python train.py --num_hidden_layers=22 --hidden_size=256 --num_attention_heads=4 --num_key_value_heads=4 --head_dim=64 --intermediate_size=704 --vocab_size=8192 --hidden_act="swiglu" --norm="rmsnorm" --norm_place="pre" --norm_eps=1e-05 --positions="rope" --rope_theta=1020.0 --rope_fraction=0.5 --qk_norm=true --attn_scale=0.188 --bias="none" --tie_word_embeddings=false --parallel_block=false --extras=["some layers without attention", "local attention windows", "value embeddings", "learned residual scales", "capped logits"] --init="uniform" --init_std_qkv=0.0197 --init_std_o=0.00297 --init_std_up=0.0197 --init_std_down=0.00179 --optimizer="muon_variant" --learning_rate=0.00281 --beta1=0.93 --weight_decay=0.029 --lr_head=0.00751 --max_grad_norm=1.0 --warmup_steps=50 --schedule="wsd" --decay_fraction=0.825 --decay_shape="pow" --final_lr_fraction=0.0 --batch_tokens=32768 --max_seq_len=2048 --doc_mask=true --train_tokens=402800000 --max_steps=12293 --dataset="wikipedia_en"
Each number is 128 + 32 x the weight over the matrix's rms, rounded and kept within 0 to 255. Layers, rows and columns count from 0. Numbers have three digits each.

# down: layer 9 MLP down (transposed), 704x256, rms 0.17, rows 15-81, columns 0-63
# gate: layer 9 MLP gate, 704x256, rms 0.169, rows 16-82, columns 0-63
# up: layer 9 MLP up, 704x256, rms 0.176, rows 16-81, columns 0-63
down15:148144107156112092113116103101076132099105119125121109148126113138122094132148145120139115123178143205135154151154142153126117156189074099172153122112138117152067104120170175090128175107073168
gate16:142097100114151079109150141060103117090119183155110185146160098101138034156136113114149120192093082136143101105106151114128125144154117137081117154185122122114066113095073182103079110110092097
up16:121144184105086122114064062087161088113042105115138170111154083113112125154126098139172152145103158105090124120164096144119125113097129162133123130169062133069045145052130164141166142085102132
down16:119083119097095101096104189186159109107067111154153175201124099099134093171141111059202155135092133114128146100129131177110162108164117171161135121176128087085113122122176180115103153160104159
gate17:125107152173144158135114118142164133104097180125135158089115143187091178155137074135112122106144118158099147146098129145125144102030115152136129150097120165155180085148127105200109063089103171
up17:094156129179123154137159112142123100134089173151132135092099132088174134143150171126127124148157124130067115107125152176148089148071148110139097104144125135175145143178045126139110126147140134
down17:140084129137115147105097104099175122151165143143127147120151120082078143131126159127119127153139132087127095146122098116115149083147111104152134120168126166154098104059098134098122124118105170
gate18:153133103079136139098146102121105164103122083129135170141116048110148118082110170160114157105103101128063144189121115153056159132102124128137144127157117128119145113103105137133155080169144099
up18:090137145118122174180149096111062066179149115087105104096143059086099121154110100069101135132101093116095132105135110162166119181084068133131117134082125123100143190108157104165057141109125105
down18:111094068122141149138182093176140131180117154089175154101096208138109151189153172113145070119119133092135119188175185075205078191170098073091135130145170049112132114041188142056119108113112154
gate19:107130141089149170156103140156188114190116119151120118162126081078143147146138127117114154103114175122148107129199139115119166131168072148111147121155138089158104114137128101128094127135164116
up19:101164085131138082142157189149136139124177127164121129154125123154080094095140187175132127130157123142164120156102118128081133086135130151152132069140108160089117138083142154144152121126082180
down19:178123135128138159100112135176092117097180156192155142084130148160112119122110106093133140188069094120117104164180115156092122129151111135136055077140136076199188102153109155109128104167149137
gate20:125123122128155125104111154168108119105115187149133161134112091127117085075209160138123164123101160074110147109137114126140123137119070139101178099149164124134131170073090166108092077065057156
up20:170088142127149141122123104140164085135096094096105195146114135098137122107210174075088124087094163086116139124145134132215145209103129114112169108084131165129151094174101111100057075088076196
down20:081073123158166138162170143181136124111120155099119198135161122136148128089146101117078129108079168079150131126143133134131153157142131118078122096118111173113162091127155059108158119100171171
gate21:064150068143097156105152129107136079155121093156167133135132090177080115180098104134170144117131142125095144167182093119123108156149105110119130091069112126065129154154083152110185177119105096
up21:121156156107141133110175149122148182106149191157124152128165123119176148089110149106113078099113129136106204127107155134143144082146099135088059151093141106171210181104096078126075105143120161
down21:163142125084083181153123094074113102112122085145123190139146130151100115159059160152150157147088091150130112187137058074080105164153143114143124151194147119097088095135109159097102093181176187
gate22:132144115148141175104136128130143132164195099124171123061128119157161076166200126129192054132154096096078161159161197147151129123099114170060083118142132170124138143084085150072168133136090138
up22:114175126088166164065114135115154127155119134129147174145110125159165164154119069138161104143179116116088159158142208114107113123145131129073086127143127082117196078119156128108087158181070153
down22:155116112130143146145187146102104076118131146152152086064063118144170101123146079160096117157148103121136096152148141124095146151122121157122105146154107166155106189165158157143118115130159101
gate23:132138150129109141134136103121124088115134152121109100116158151128145133141160053139133102154169105096116115117133125138124142098139088161139173183132074055162093151216094144096135106102121124
up23:091143149085150109113144077115084086124134164142091074121168134158170152091129092163110116082144097151103151082171123162118118129153096130074111095107101060168141125182203125136175140167135105
down23:165158128090151071094136090096113141147146068167160126163137121165161144087115096160181111147179097109102152093141141112186158163145159078080149084161160072192155113115097108131177146159139124
gate24:146100106157107144083108130108141160160108106171119091125086131147175084087130172182117186156110130097202149194086121104147131120157114129111136137097110148161131121111122095159176120097182129
up24:112118094123061158151114151120082136107131156075166124139158138095167133144137097137129138146093094116147151072088108162088130102107146115173148119128105138168127144185112115172138126151127063
down24:129058165088129139182025229099108130114138145109097186112103152122088174129083137142098140157124142129118128111099087101114137138073101145139119174100075153052169100137206194120150078164112117
gate25:134080155132121110104150118149131117104109131079181186176122154167111071098069139077138121101087107138145159226113153144087079135120091151050138096080101129113139176067168123133155093119188112
up25:101087166121110194053112114123137183132117172010108131153126088129135109093139098167111084135079113163142139137151126167116117126120107089091150097135090081140130096117168129105122138141087102
down25:101124091142116154128137127082117094158116109130143143175117162092107145172117124116111092158144150075167165145155130118075140136091107148128132073082184119167130155168213125121136100106149093
gate26:175104069148125160055116119195163125131122143146112168082065163116148151184094122117124169119126108147076118074101182129149138097085102138196111096110116141115120110122125058188129118092088062
up26:145123149166070101127065164141167192098107125089078140127172118109083126088099123160109148150120129170140133098139162122138162129121131061135171073133104161081112110068155165140134201130175143
down26:145181037129120094101125171140116169136149116076077092143095151087170096168102141152122143174163167123160128127110144214134191133119078088148094116182109183082093145112097123133146184168125129
gate27:087117124149038148088149162130124135030079138184141146124130111105141156088117157094103068094119101135106117209120135099117173066084146167124127105107140123161033119111111134108157092092094111
up27:106101181147185090139130143185096139102100121104097131106092123116141132150109091118052088070125121179114154140119082127100155164087110109176093173174149119190130143168113123118077165091134119
down27:174133231099103078109149110156136099147108134092129119089161139180043165111091117113120113131042136150144126113086111164163130172170124195099066145185111121099159109134122106123092165109086149
gate28:108071143153149149096142139124060142135127194124159138076128165177137109114166115150140186148156179079154149158075149149085119111128171104144113134146069136184122171083101088175137107168109134
up28:083114100160099103157077107125095144103154121129174096138131121117124118146161102110078158191126137135149123131084141209072063096148139120158147104154147067143169045161044167099131090105129192
down28:117091160105130150178112188090176146147183145084140148104134151120189168094118151102142032102162129114095134093105060144121170056127134183208176167099102149166114150140115174157128091126115135
gate29:148177090158132161151175072097103155179117126106153141134157089128189151073218170131196162091065162094101102155169176153146149170112147083115074107104115105160051146178067130160071155070107135
up29:113128132122124173134155154179200156178109116119166140103042156114160120129183155150167094105131147133113130136118098111141134139146136184154123164080196169140115117188139115139148192092134103
down29:146057143138150092112183166167160120080106136082160080126096120074162172141162131122088139134162149164097146129174132092144134117136135135158172153149137142111147115110094157118179133114190143
gate30:140117147125107189101210086140122110118139177132155131127116176132161141100169153099135064152135108093119156047128129074152156164151166133127166135089088166159147122110116121119107110179095109
up30:160117093111022127087160105104132181199131173124122124086119138184106187138184113051117138244106142146107156186088105101145158128178116150159102099149131151139072126172116142118098138091133176
down30:166135142096114157116107085171097108171139155076158094163096087096167137155101107111133169143100142125143130136106109158118140156106120099164119115170153154142099163142130148100104097114150176
gate31:142120157106145034076138152155134152107162145115120068125124193048152096144115096125106162158123121168142174102193155075117135154106192149125105126132171132191187100175162146101127088126114119
up31:159128156096182047071159082094114138131159097074135106110119106079068113104172104170123166177145135100082142108151152149130134173125141116095185095162131131092193065135156117129126098148104120
down31:150162100106092163145136177126198098121108142120092111124097155065131175165090133110139144162120123146176149118100064127081085108090131116147153124120111105117061161117177183149123131151176122
gate32:118135123151153190131131125088152160152094074135157131139159126128062139102094059139160184128171131162097154154118140103101157165124117094119136115103126208099181148187086125117124149146126119
up32:143127118154102135137180126124125115081130104118131159164078137142127119109120138106177119143128146155110150119163117105125214179117113097137161125135133144091095158116069117110118146096155084
down32:084165131092099141139119126193153155100151099133154130104114171094116144044148116093159134129154182144128133109114117176108158139182101090094119126177121107103095076115059148119080091149096134
gate33:093166140107112064089133098121196157162141107122052150093095193171138166076114096167131181179111134121055125104133129123109178127110154140147096112097117170126116087047119076122173087148117136
up33:146140080109094135082158113097115122178119120103135136128093194141124155155109156125119118095100133112085219164127091094171143147143112130130236180153115091089131128156109112123094155154071121
down33:172121155148163110131144125158132055110194090053050121166128162130157159128125115173140099121137122092157159128180127121074148048154127102150100146153119119102136145117119141118150098155165118
gate34:137191143154135109142135155127115133144164196179141164133145145089074158091173166121137103134106115110152192185128138141149142126098124146093161148144045105135141088194116121186150109098103125
up34:161165130142130134072184133133101095151111146097156119113136173112072103106047157144080151111130152148105107109113103109086127141117155094185141127156121118157177125117128118160142112114103133
down34:089101119087132141196077203108183111178132157109154125149103157131131173123120160077119146130155089180123095200041169191136092094136198074103144147163104092112108133105147150125139133122159089
gate35:085155146085164107105173101112104139128122104119100180128140177108126058111085138146124105118105100142135155119102127143160164111156113116144107187074137035173206066125138129127087157170120110
up35:157143182114087130078104155098151141131102131073091166106115103136142121121098146132120115093141148125120082064166073178141145071175165127143126109119107110152121127178095176097093121061120113
down35:138147152121143108116135141146132155180143119115109127133148127127124111181093140147147114175138058182195177173111124144114169161164099151127118148101150168213165065121127221151136073120069150
gate36:076124122172119159121138119115103130081126092089076071131109133166120182147057181101125152117132128142189113173072148142178158130193145164119107182118063123069080100121130080109134071078146104
up36:077152136094142129117114154086135181106116217139073097116144123114152155154154082151155180153105127212112144144142103164106107087088115047088054084156086138127049160140102118127183079125071120
down36:115103169065086118083181108141044139147129147096137102152147117102132140162096112160125160095099139129166172139121118143154124145125088138087089120167124177128106147129107127106154097147182127
gate37:125111134154135118187133105168151145164115150143122131157113168061152120113120146141125159127192099201074122113098112083132183105142072096068137172138135137111089108104100116171142109122104134
up37:172095147125095065065135152126157158123140175148153072122232174128156121196147092189140110123178141157195170132170134124125213130116113120101134122096111146163184105117093107142112156158142123
down37:166117109151138171159146126158125151122135173189134097145132139118125120091100094141174136159105100164105121157119133157157164116128104138147131135116162114147126145138085090149163156126149157
gate38:121098106114108127086150103115153197091142102108175109109143138114153148124137096145160059118097178115159148162082161186127101193115140094163128123148142132184170144143091080102131089163195111
up38:132123112128150128151150189143075046109130125062113101127115135120152168131091208128128113100135153112108128089156169105110152088116080133141127118157172168098103178119129146127137185140163067
down38:115076101128118085139134134132159144160144176048153179113079163143149149172159160139080076088162077181110128119131164125123196092142121138130098152133096125084084158122114115186129170116140144
gate39:116145136185112131095071143108167076162189132177126118128117204114074118151158029177058107139101119146118122077092101134080110135102166161127116103131122167151151118140105097102147107160116111
up39:155076107141125142094143182146094169037121091154165157124117126180142065128138115094112169129151169137135088147097072137115119120199144092124104148138120069078196176165128047185123137129127103
down39:109086150177141171101109117127106180173143144121123153140128140181161134122086073138137070143095198147055168105138139086110055185119105126124122088078122110172134084067168166143087097133092103
gate40:101129113148139134085165139133177146102113113087087180126179098098127158087149085062146151148166153208140115056087133111118151073156114098115128112104053158071114092092082170160124189164110158
up40:128093150132097135147159078169041100094198117107134126151178109151140106115119131142094168113078144127122097143156124165126148188066145145139146112160135120128123136132185152163131123188120070
down40:097149146113166148138179093151076124149137098162100126161148122122086106133130141161115106203097096113104149189115138095120113152103151148174120105172145125120070156083204140124154185130186140
gate41:164138122131095095076136093162150135080169176088072161148154147090168120113157169152199128128144100180187139142067186195142151127144090118128142167162135177153099127099117126084017221182130182
up41:020135176145085130146148127078134102154080125170077099053065194146148139108106145109130151118134159168153143117125117103173113173203117109142135146073139108122172099141139103118149073078213085
down41:104154167105085117122157109101157132194073221169084055128145159106159137193122157094151152106211130186180147126160139163229098116121139114099151102076152123141152119141120056137216059102174139
gate42:135092137101125142029099075103112114184114116159125185144113143109123118144166159181161160147143084115102121122131146127110148121123167183141130179142100088187126032083206068108091062104150101
up42:098102149146108182086175137145137157028105155115183144186110088135140162137100143110128135112124127130124117128139125132113120104118102156136147166137152103083162155138089188134117176131117107
down42:144123087168115188114129172172131190109159128122041116149118072129154106098141046126150148137135148110110110147158131141138114103148112150162114154066132071122175188094154154138112090166076171
gate43:101077122120074134086146155117165151121181117128146160086142148140108131139170128161144141142103133066148083112082153124107148080097105091106102125143142231119113139146092113154174106111128198
up43:172062098105101238114125188146102124067217135124149149098104127137082081099161154122103135119103132153109084078089159149150067109104130135151166124159140135109109104097150129123085067110066128
down43:104076057136104146161097141117145145144165151126141173128132089112070141115113048157147115108180170121159131113151101092075135136165085090132146146190177094068110090102110105088130118090132117
gate44:080100180116140108172136146124149137089119136100136122141091105104220150109116115168156185159092137132190147056086105149099096116096153108125111134088144095060134108089133113150146099138146091
up44:124127160132131118112138063142117139208089115053226163081172173120189089134119147130142091141115171115110146154164120066156092154119142098149139114098088123140123138134131147090058144113096104
down44:118057136113097173117145121115195144143155099165144140156103125126103125157166146203151072152146151113109125127146103129186113158135084142137164101089176175125159134131122139139096117145143161
gate45:140155122112117124148113142121166105092109157148083184150095096175170138118089159145127102072129134103162108109145132194104076156078102126174096122112132166133154161178146157132067119191165181
up45:145112103132144100051112147107145124113133199146119122147121083105116108130132111098155099141112122131128132120126172099075126115090122129096085147091097161052196068127105124101151130118172143
down45:181104131131105139120132059128074156174161087166110125144121151148167122031138130131149122088113141122067129137091107092110093078117185156081130099152132095134135067127112156123204169102139109
gate46:060203134129139120085086094125166127127128124104124101176116072086105118124168169128035087109056167085122194146115096090139120126089181131103150059124146102148138151109103094124116151117078123
up46:156102155095072187096119108090118097109062120061147153123162208147139099155141133163110148159125128049124136138112172127143190118173123104164183091113083106143174080146157108175125104092131094
down46:128120107117049112104073143163194132111097101116163110142119177178183115126127133173175164150089137098143130071144096100134120057152130114157114109096177172126118089091130151177094089137089108
gate47:148090062140129099111122114143075129145098126090168093138123149171119136103117120134109129121145138107137195096147109121104132203145135099139131141162141158126131115139116077152131092119147104
up47:089170180135114119113112129148141138066195167105091120162075138081201087135109119216130116107139116143125167147150129130119156078127151145135074098099139103156088116108134157147174133145100132
down47:122102161115147150164114066094125118116121112101162111168128108124087168156156101084137155111096132126118130168096110198179086106107154107139157143124106159132128133139155175096170128145134145
gate48:124180085125151137187125079178145123129127143134149165160097124149084104125108121110154121166076077138107127170107087165126168107126103118152152156153149115124137158192159093123124074145142141
up48:110129192127132167150123119164120077060128195115119184101087134112110100133125105121104159192125193140166176121141143069112137114082121119087163154075142142140087137174117096102147127116112212
down48:190143088108138101154144122096148074145089134168191108143134122145155166118142138128141131149154097123140181107047143107126085153113109081165075087090135156196096134102107120171095142126087127
gate49:113174107116137151104179113146107146161110188107168103143120174108147070140076103150100125107096120129161119128125099122140121196131116119118151124127103119188107089136146184102176134148099068
up49:115125101112118155094188163127148134080107140125167113144132205140129124101100050157155122177113105154125129075101127108146137142118135173172134126119115162158108132171141139158087146057130114
down49:158111135142099106137171120097156130145126160113093141138153139150138103142098111158154120113102111169185172126096138104174125132146155176082115156144169117151124125120067144162125189121123103
gate50:136171115144087128163122092119151117119177122106135094185024147092086090100169079122143111150135123226161140119153182111144105165157101138135203176146108101124134143051152089112116155124155142
up50:125162120183045132146094166175128058174152085115158140101129133151104162152117150128162076184098141153129125164119078165130128169066101089114131086130076106153112158169126117132150108103088127
down50:058106135078068103119120120165085119130153118139132172121143090118161130146182136155162109178134108177148185127082162147153175104127063127097130103117141193130128135069104069171097172174216203
gate51:129161123118158171133102106135160113113155147144160162138127122120108175164124137144115169138199111105111173116130134124144095143150087140199076255061149132079144092119186137131140129147149166
up51:125143140152126111065147118160159090122063126104089142133092082087124143166071101109117141180173197147103183182115117145154089191120129143119098120170140181143133105155153155118141072123149118
down51:179111174146148104097199105158119108129058171088113161198120130123119118167136139096171096169144122145146145152130119156126075186162135136184083092105135161130155141133133118152147156104133133
gate52:117121173081138179149089162122168136201135130180160097131185102128121111172074093108125072095106139152127147124135137095161080156106138188108133184167072137141086073137108123125117074210121141
up52:156127101161157077144182175140140128087102100156185146092169128122099168137140137135166104150136172161101141125156121113102114071128115106158070164193178100132071177167189131160108055154150153
down52:119146104079176120117114169164143094086155134091099181099066089155127129068131139118125149170072138118103157187126208152117122128143161138131131169119120071116084151130158114133136118156128175
gate53:135119132109116021115075123129125219130102130119202147094145099142189147109045134164041123074118152120184184081105118169193098159143105141107168129124092090132129099120153094143118121185113079
up53:122133077120154092156049133164106128183118130036128191130060123103124144082152125150132057108113100071171059137070105140097146141177120169168153158101178151164145057129086066136111144151139137
down53:103088116155152122192115141167132090169131097151115143124085113083087104114126152130084059097146116079106120148154127078075092043137141096177135145074172173136092178134133110115165191069134089
gate54:106133123086127106097184113145172161140123121122127092146097115166136137110147134182112092144170129093183138100084132122125122051081182125172100140073121157158130085130093151131066138110139138
up54:138131183110103159101123146044137100139097091171082149188099138078156105123187139167171105088183112116128132141171119137101120177085092118132152158091076149144173087126132176109102140131063105
down54:099134178141097128098133086155131168149085153148149149139102164103206146128145136151151135188189151113097123086117139114135099129066162139130137108104077125126130147149127119097158107133098143
gate55:106126124161133083134104097122074143092100158114136136100066137232172112107139150080127110161104069158184082159178222139148149155130120148103080122119125142157139151179124065165095109161071138
up55:116121061127082171180130111158191118136186152132102119127092160078125118081201093123115138125140207130095192129098106158102133099089081140190090150182120176083138162105155103093185162152146113
down55:130090140072095182164155153121175165164208128138204068106148118059057126158157193137122154094052139108168113141115177103128135149147131149142122159066162144135169112070177093122182174074145129
gate56:117091126126117114138113079163077147096138125135136175142154157135152141103130137135108243128076117101098093135178192139111169143174158150133137095174140143105162061091152108087131119189160039
up56:148126083128116074102133156143098136147154172134125171122192083071198114104205095054139138170141115110099102078075090023132108103095099196137121154180082119136138112124146064181166112195081116
down56:106118090120122115181153074120170136107095111133139148116105156163153150074091094080114126111133090134172171093161153087097108137072163114133138118153158129112085103133180157147127108118179109
gate57:100099105187149129134127079061187123080163124152155173114139082067120124111106164153154085100076109127121089132198123147170155099062052094146105099073140180092110137086095150062123065134154095
up57:123169186142161163171153161145103176129101118139058092144130118144160077137083121104143148160141150145114108138100105074144171132143109109168137084168136099102113122195120116130075220097081113
down57:114115137138139103128169101169120128162182138165175117092077150169068108141154177096102144106196121135132173144093109080122079120145148150101156127118111061126124162154174122133070129129162154
gate58:140078052162077124126123115053081120126191096145125099100171132137067083148140134146152113151109103109121110126179164164167095131100100112184113038094156129109096094124151115122100166184090118
up58:167113231106081125167109114149128090103123128114079119126104122181176106136123093133173170118129195189148157087099172113111080133079185077142159126129145115152160142130123097141112155087130158
down58:141147147117167108175124131163044168094101045157128113141150149092167144182145119167157099137105133140110122136121163088070169120117170109117074083134065069122150168131148138069121073104135127
gate59:120102117089124111069152143087199114143107139102171121142146104179117121165111129120139177153118053100098124143171066138136152133081143130151133113091109130091112102170117150129162107173109157
up59:134105172138150136129082166047154107197130098123154143136091098154099116154128097113132183153161095188092167185101084173145117135086112128104130101117094082067108083124120156171195154148125149
down59:161162130097097073123100109074146137157094108046120182143092084147082155126146136105070155132186131136150183112118121138172150119126187108162094085094101124096128143150164147154138146139157104
gate60:116152110163119070149139091160139122111166130157103136056120067152109124079063141064137132071168118073140125152140162096171185107120110123145188129104150186170087106095135161161127079101172121
up60:108124133098121127075084130037110137101128157124145066174137116158092084119116123120126161131109111143129121136158077096080112138101105161136175095120139185139068154114166182194109135148165179
down60:172125138130066066118141166111131172065168101158170078144137174158129107185185139089131117117155099056143132084120128152125060125148134123151159118083179097076129158116118055114102106181164136
gate61:166184090187114114143106089182113104024173110120169143149116118171096062113202128135176194133101089090134121175111117170127079152120151078110136098183124141070176163065169144171128131077122118
up61:092142162140139139180103143113180150100149163138147114121145122108158091169131110054132160150095151088150126113124139120132104123075079166155162117138150129109075125176165135141083091202161142
down61:115157124126158133176076117077074126141121192081089121115148144125096077134170100136154083118158121123106145151161157073110123138106080120124138106114121135096125067156050084132126168174161104
gate62:089171119091155126120147121173202115149087150151139209171077135162176083114125179148128151132142143175084129184129144151158095092083169087115058140166190134162130073152140077063172047097111125
up62:173122158155071141182117120111084140065171103109108123096166076108099204123082084154141113110106147124149088088095151149119165194101111186081187073175092080100111137125111113128108180092137153
down62:123166098105087123154076135117098217130136180127116094105151141156137158126146081091097082107134121100159120136164133118146143089105092177108145149139085097107134125058108090139132135112078151
gate63:077122157163143114125119119129118131103054154148189064090204191170142145108150097158161126160136124136157137152157130125175136106154145068197117064083168108136076109089158122081108151205114080
up63:182158086130108152137176121149123125137189112074165135139122143112133140161104106109162094169205191128166118177102091124164109107093091155172150120065167210140168123140156124134160098104109113
down63:111079060153133111074109112128099126155169118079116158161078086118116131107141153138138133107092161101154157084136128145102119069101120152114189126149166151147127072074100164140165144149113146
gate64:158150161057079137150120125080133098082097126112137100159160121125188071114181109110142099184095207122173145174186139116147165157185145112118142148161111055181187112140101118103109066109085115
up64:134092073178139088156119160199123149126075098136165249189133117090170169146148115132146190134116055107124086100075163159136137124089112094113145110087160157152139168116144182151163156161105128
down64:109091170108161054082154167138173161098047140156129167176083110164150160184106111160158164080088139144169076128114099151044148126169089126106169116127126204147120154101142117143127169139140115
gate65:123158097133154075160147122125113096079122128184149197139146122157089138121126049178159125082126105106129159130131087153113166129110151126095101145163127087182087120107124150116196092152097155
up65:126089093076125136133084144120113106143107183088085157155064161157164144113104126090169136111138154124100124107093111164129127152133139125153116095129031110108189123123086067147067148156164093
down65:144084151078156162144125084105044150097133148136144193101181147185177112152138125099130130071111119111140118100125153139080173124181119125120065105129124090080186155125119093163087195119060131
gate66:110101045114096104165080162089110090108131145112162111105125160126127092183128090091131169132070134169182139120156113117100141121167149148172087132132178144158118104118166133100103094176096106
up66:142146196085148155109108094187187100145142138133120136069121157079126113149107170153093170090086134117106111118085126117112107139123138164047135103162112098055187081142123137195102140079165116
down66:138123187123132166105157133153108158130154092139217135159129173125108149072097120140129186118163078133113127121128144108151135149122155076174126066183114183132120108116129144158148128103122178
gate67:075077113077096098138129107135086094133185109111167152130158149104119165108158169096100144089132073114132110122178095138149068141080117103134110105131086128127130135121132170156157093155126165
up67:137119097128113151134083143106105122099123127210113108077068108197121138134145160156105106115141118079146136107094068141134147138113201125125132189096142120131113124112119125130155107158128221
down67:154134116133167129118139090048139196161129131091087087090141109158083123139164158120125164135196155144112105166117174145089178141163049104111130133122119193097140107063149156082113125122096131
gate68:110133106121120123124163118075140118082133144131106095074118140144162114169149120156154174114157137138101117136077109115114108139167166173116135150138106103073092176127095161103103119098199162
up68:184084102128098124200100126132143130106112074122125191099118120086151127106155093152053120088128123112150153133120140147101143144124097098119125117101187167169071145152150156095143128128100077
down68:133127104132101091178094120120127139128131123147152175087109113129127170114107128157129131110183117093114112145157112088125121103157103146190116121165145061153141119164101163103102158133123104
gate69:138082098121215100124083114192175127141146115126103138137134129172114132117084126115135117085055097107158127122146108059197131121074109160169122133123170083149186134112101109091122103112132126
up69:088135139172144101095129137178176145137143107102079170097150149124111110140127139097207097079121163122115065104135129097186150106078170110100097126097125111122136124097153154122166141145129134
down69:161125136113135131129135152157130084083138119106077116122127081164091104096135117140114183123131151109128215138111077144116170092129220129096080133072079064078097088185126130086128127123138119
gate70:175065092146153122164174103154097136165136120090121138095181188160089060112102121125143099090139140167037172146223200095103147115140100119069146113123124094118182078144102078108120090179086081
up70:144152146096108078171107110086190133119143148191130094116048104088140109109104152121166132116139060143113140184124084147140127096125116127133195126078053203176157090099128120141182128106085153
down70:137132156148116078149126136166058117042129106146160115114103168133186132181153176111117095147134129117113106143148133101094165162128162113149148124137030155090127097117134072129158136104138114
gate71:127143144119118134092106148119176082195095079128098129067072212120118150151148117173084116130147037172156182086119174097169146112136145137107148128126126111062198130143115153157086067126127110
up71:130123125141180106183126129148122091091127106136091096112122060149099130152161147123112109095101117149143110118148101182102087106100117131085044138079093184071117110116149141159137094068149174
down71:148120180144160048159089091179132132155110125171125084141113169066122170123084072111115090122077116130150155105123101069108087112140062091139079177140106119138143141056097166147115099076174164
gate72:105113156177120123102051108103169145117146084216190130085175140165122141119161136187135183142110080101105116134175079102111183124138093127127100150103114132073105198087144085165140131063168082
up72:126089132132154099101141160144122136112075144165145160153083079088129134115112200183125156159131124125146045143157099073180129143149124119105089095136092126132094189063169134118139086119145126
down72:128145128157102132158151114132088111174125132106152136076184116146068096125133168120140109131153108156116092154136062153171179127113146127151149144146085087178129068129147157065146163189171120
gate73:113155091132121106159152118146121136136211175118087171111123091128045103130096115091130186191140116112081138140101170088104055136122193071145147148150149099107144125100108101095131140128198141
up73:175121104034141160133082175138125158056102096132073166173137136133114133071138084103182103125146101126143139180152177167080152145106108107155107153171132138085078068094168185126174122137049125
down73:173134181135092117079151143120117172109142153132159141102133150120191134103194054122150149124122131166153141049101149092080083131171116070123125135157153148112087116126120112164136099183177036
gate74:163090152119114108152137180156153124124098106146124164129143159131129055130167156111091138146111144098059119111071149119127129105101130152119168066108162141120202155105147159128153113134100145
up74:048120130116111136114125137134095131151147218121091090115118133131166138141139108153117092158137122129142159154099145136183081163145150120109127116143116096139089136103087158193105106087129134
down74:138154112081119132147150126171120092150162111127156110071154077163116177112188115096161129104161098177108196180151138119158111124129149154138083148114103107087088137225122115106105120157085090
gate75:167153137175107138095086103075109103086136114093139119079107115132126126130116199112137091138099111134149122122111149149117145138116145150102106166130192110059148166075109076112129108117060166
up75:138133101150138119145165158143122153105148128148161117136141148152112117136128102137109124126153099088099093122124133100171174107159084091158101121166149130155126118139121169168124134132163095
down75:151098144158101066110155137154160071137134107108146144173129106122100124133145104096120097107123178112137137149134148152118155113142097149157162109096144168109133101170119173159158129098186154
gate76:170091098080056105106138152146172182152103171147120163065136160096138133131180144136179103070074074173111164137142181136112122123079118117075117125170129117115115121095107144103149132129139108
up76:122091085073118194137117148143099215114142132109135110156075173091118153111112111102117131163078164169118112116090182087090103119127082126158108150077136083111168136138113097130150122173094120
down76:103222170126162112135074098078120102187111160121123129143152114086094141146094129133092087125206097137109131089145110105157100136160169168175097066128140127162087175103209147132053101069134162
gate77:168127103078142135137183102116165144069102109163106189137104151135149127071111163122176108140099123092099128139132151124165060119082094169085101116052161139108130149139109148099131111112166162
up77:125086139047172118170064124116132157111178081094173171133138200158153134141140158083138159097102112123163073191122105132115161161183083161158074094135106082172131146138112088102168129192113122
down77:136117157089071163129160138145182107139107119113122150142154146149061162137093132122137106149088144089115106100136174116071113083160107138135169122079097114088102127040119110164123125134125133
gate78:148148126141101131106153156102100170049066125114144174148110145107144178168141116127145171150101083185203075151124164132125160148125113129103160188088176113128148135166111111129153162053143112
up78:099077160116120174108083118127137188115128129107134083198154139120126106144152099158104162139139104113119112119140165109136141172125096160190052100156177128123133137125164134088126152091103084
down78:152088106104095106170179140146164108112066137123086173109093166158150116076100143076125148117171174134134137128143112061088098138122131108189138120130104119166091115146137096105146137100163094
gate79:158093116177161162174160097163105127146159115167106161151118147104084114110143114119110123120131155086201119156158127184125113157117140133154186070088129135150105148141073109111118101114167130
up79:101123180099109126189097138153163061147100171125081094116054160098127095141168173158134109110103071129145143082055138158186151083074157120168156107115129131066150088101092120122128099057064125
down79:081152145120117064100119156137166102180156109167111096149156088096111099064125155126217165167172145152136139080136099155137147160101163087156145138118099147187166158134150093147119157141129131
gate80:133150080108126117085167117072157115132154202112109109149086185071169150135066094178109147126136151157137176132132174121128126106117135157164117094153136167093083137110160078123094219142097080
up80:138094153122102123105154165129104127137123130093133092109151120193136081096152136087143180127138088106086155114136165155144087100129102148076117157147131116105089100181145186143117091144132117
down80:139090144101102138054169094109153123158176189139153146076126100107106138120155093167148167138122111163150143162169141121125139164207144180120177185120157056107104134139132127154187103129134099
gate81:116136100139087094096163081079091189174159092066150208179148115133127128122105141117188155110095126114134147173087110089107144157118165111143136087209092141190149044129191082090144133147034079
up81:186123093064191146136166128099109140069140207193147090128144155111116097109139162163103154116131110114114057091188154147139076127100072103099117093103124119144147174169145087108176176122139184
down81:108127085096156119106157114191055140042128191161151096050103133090117131201181108162127145105124126179097080115098183158187103063147092114143075175093150160091134176058118145138110122089156156
gate82:128131146070168059116118108041076105079158056108107113172099131089144104109163199181136147100110112157164149194108141170127056129078118133157110124088148143145135092162119153069174133116142131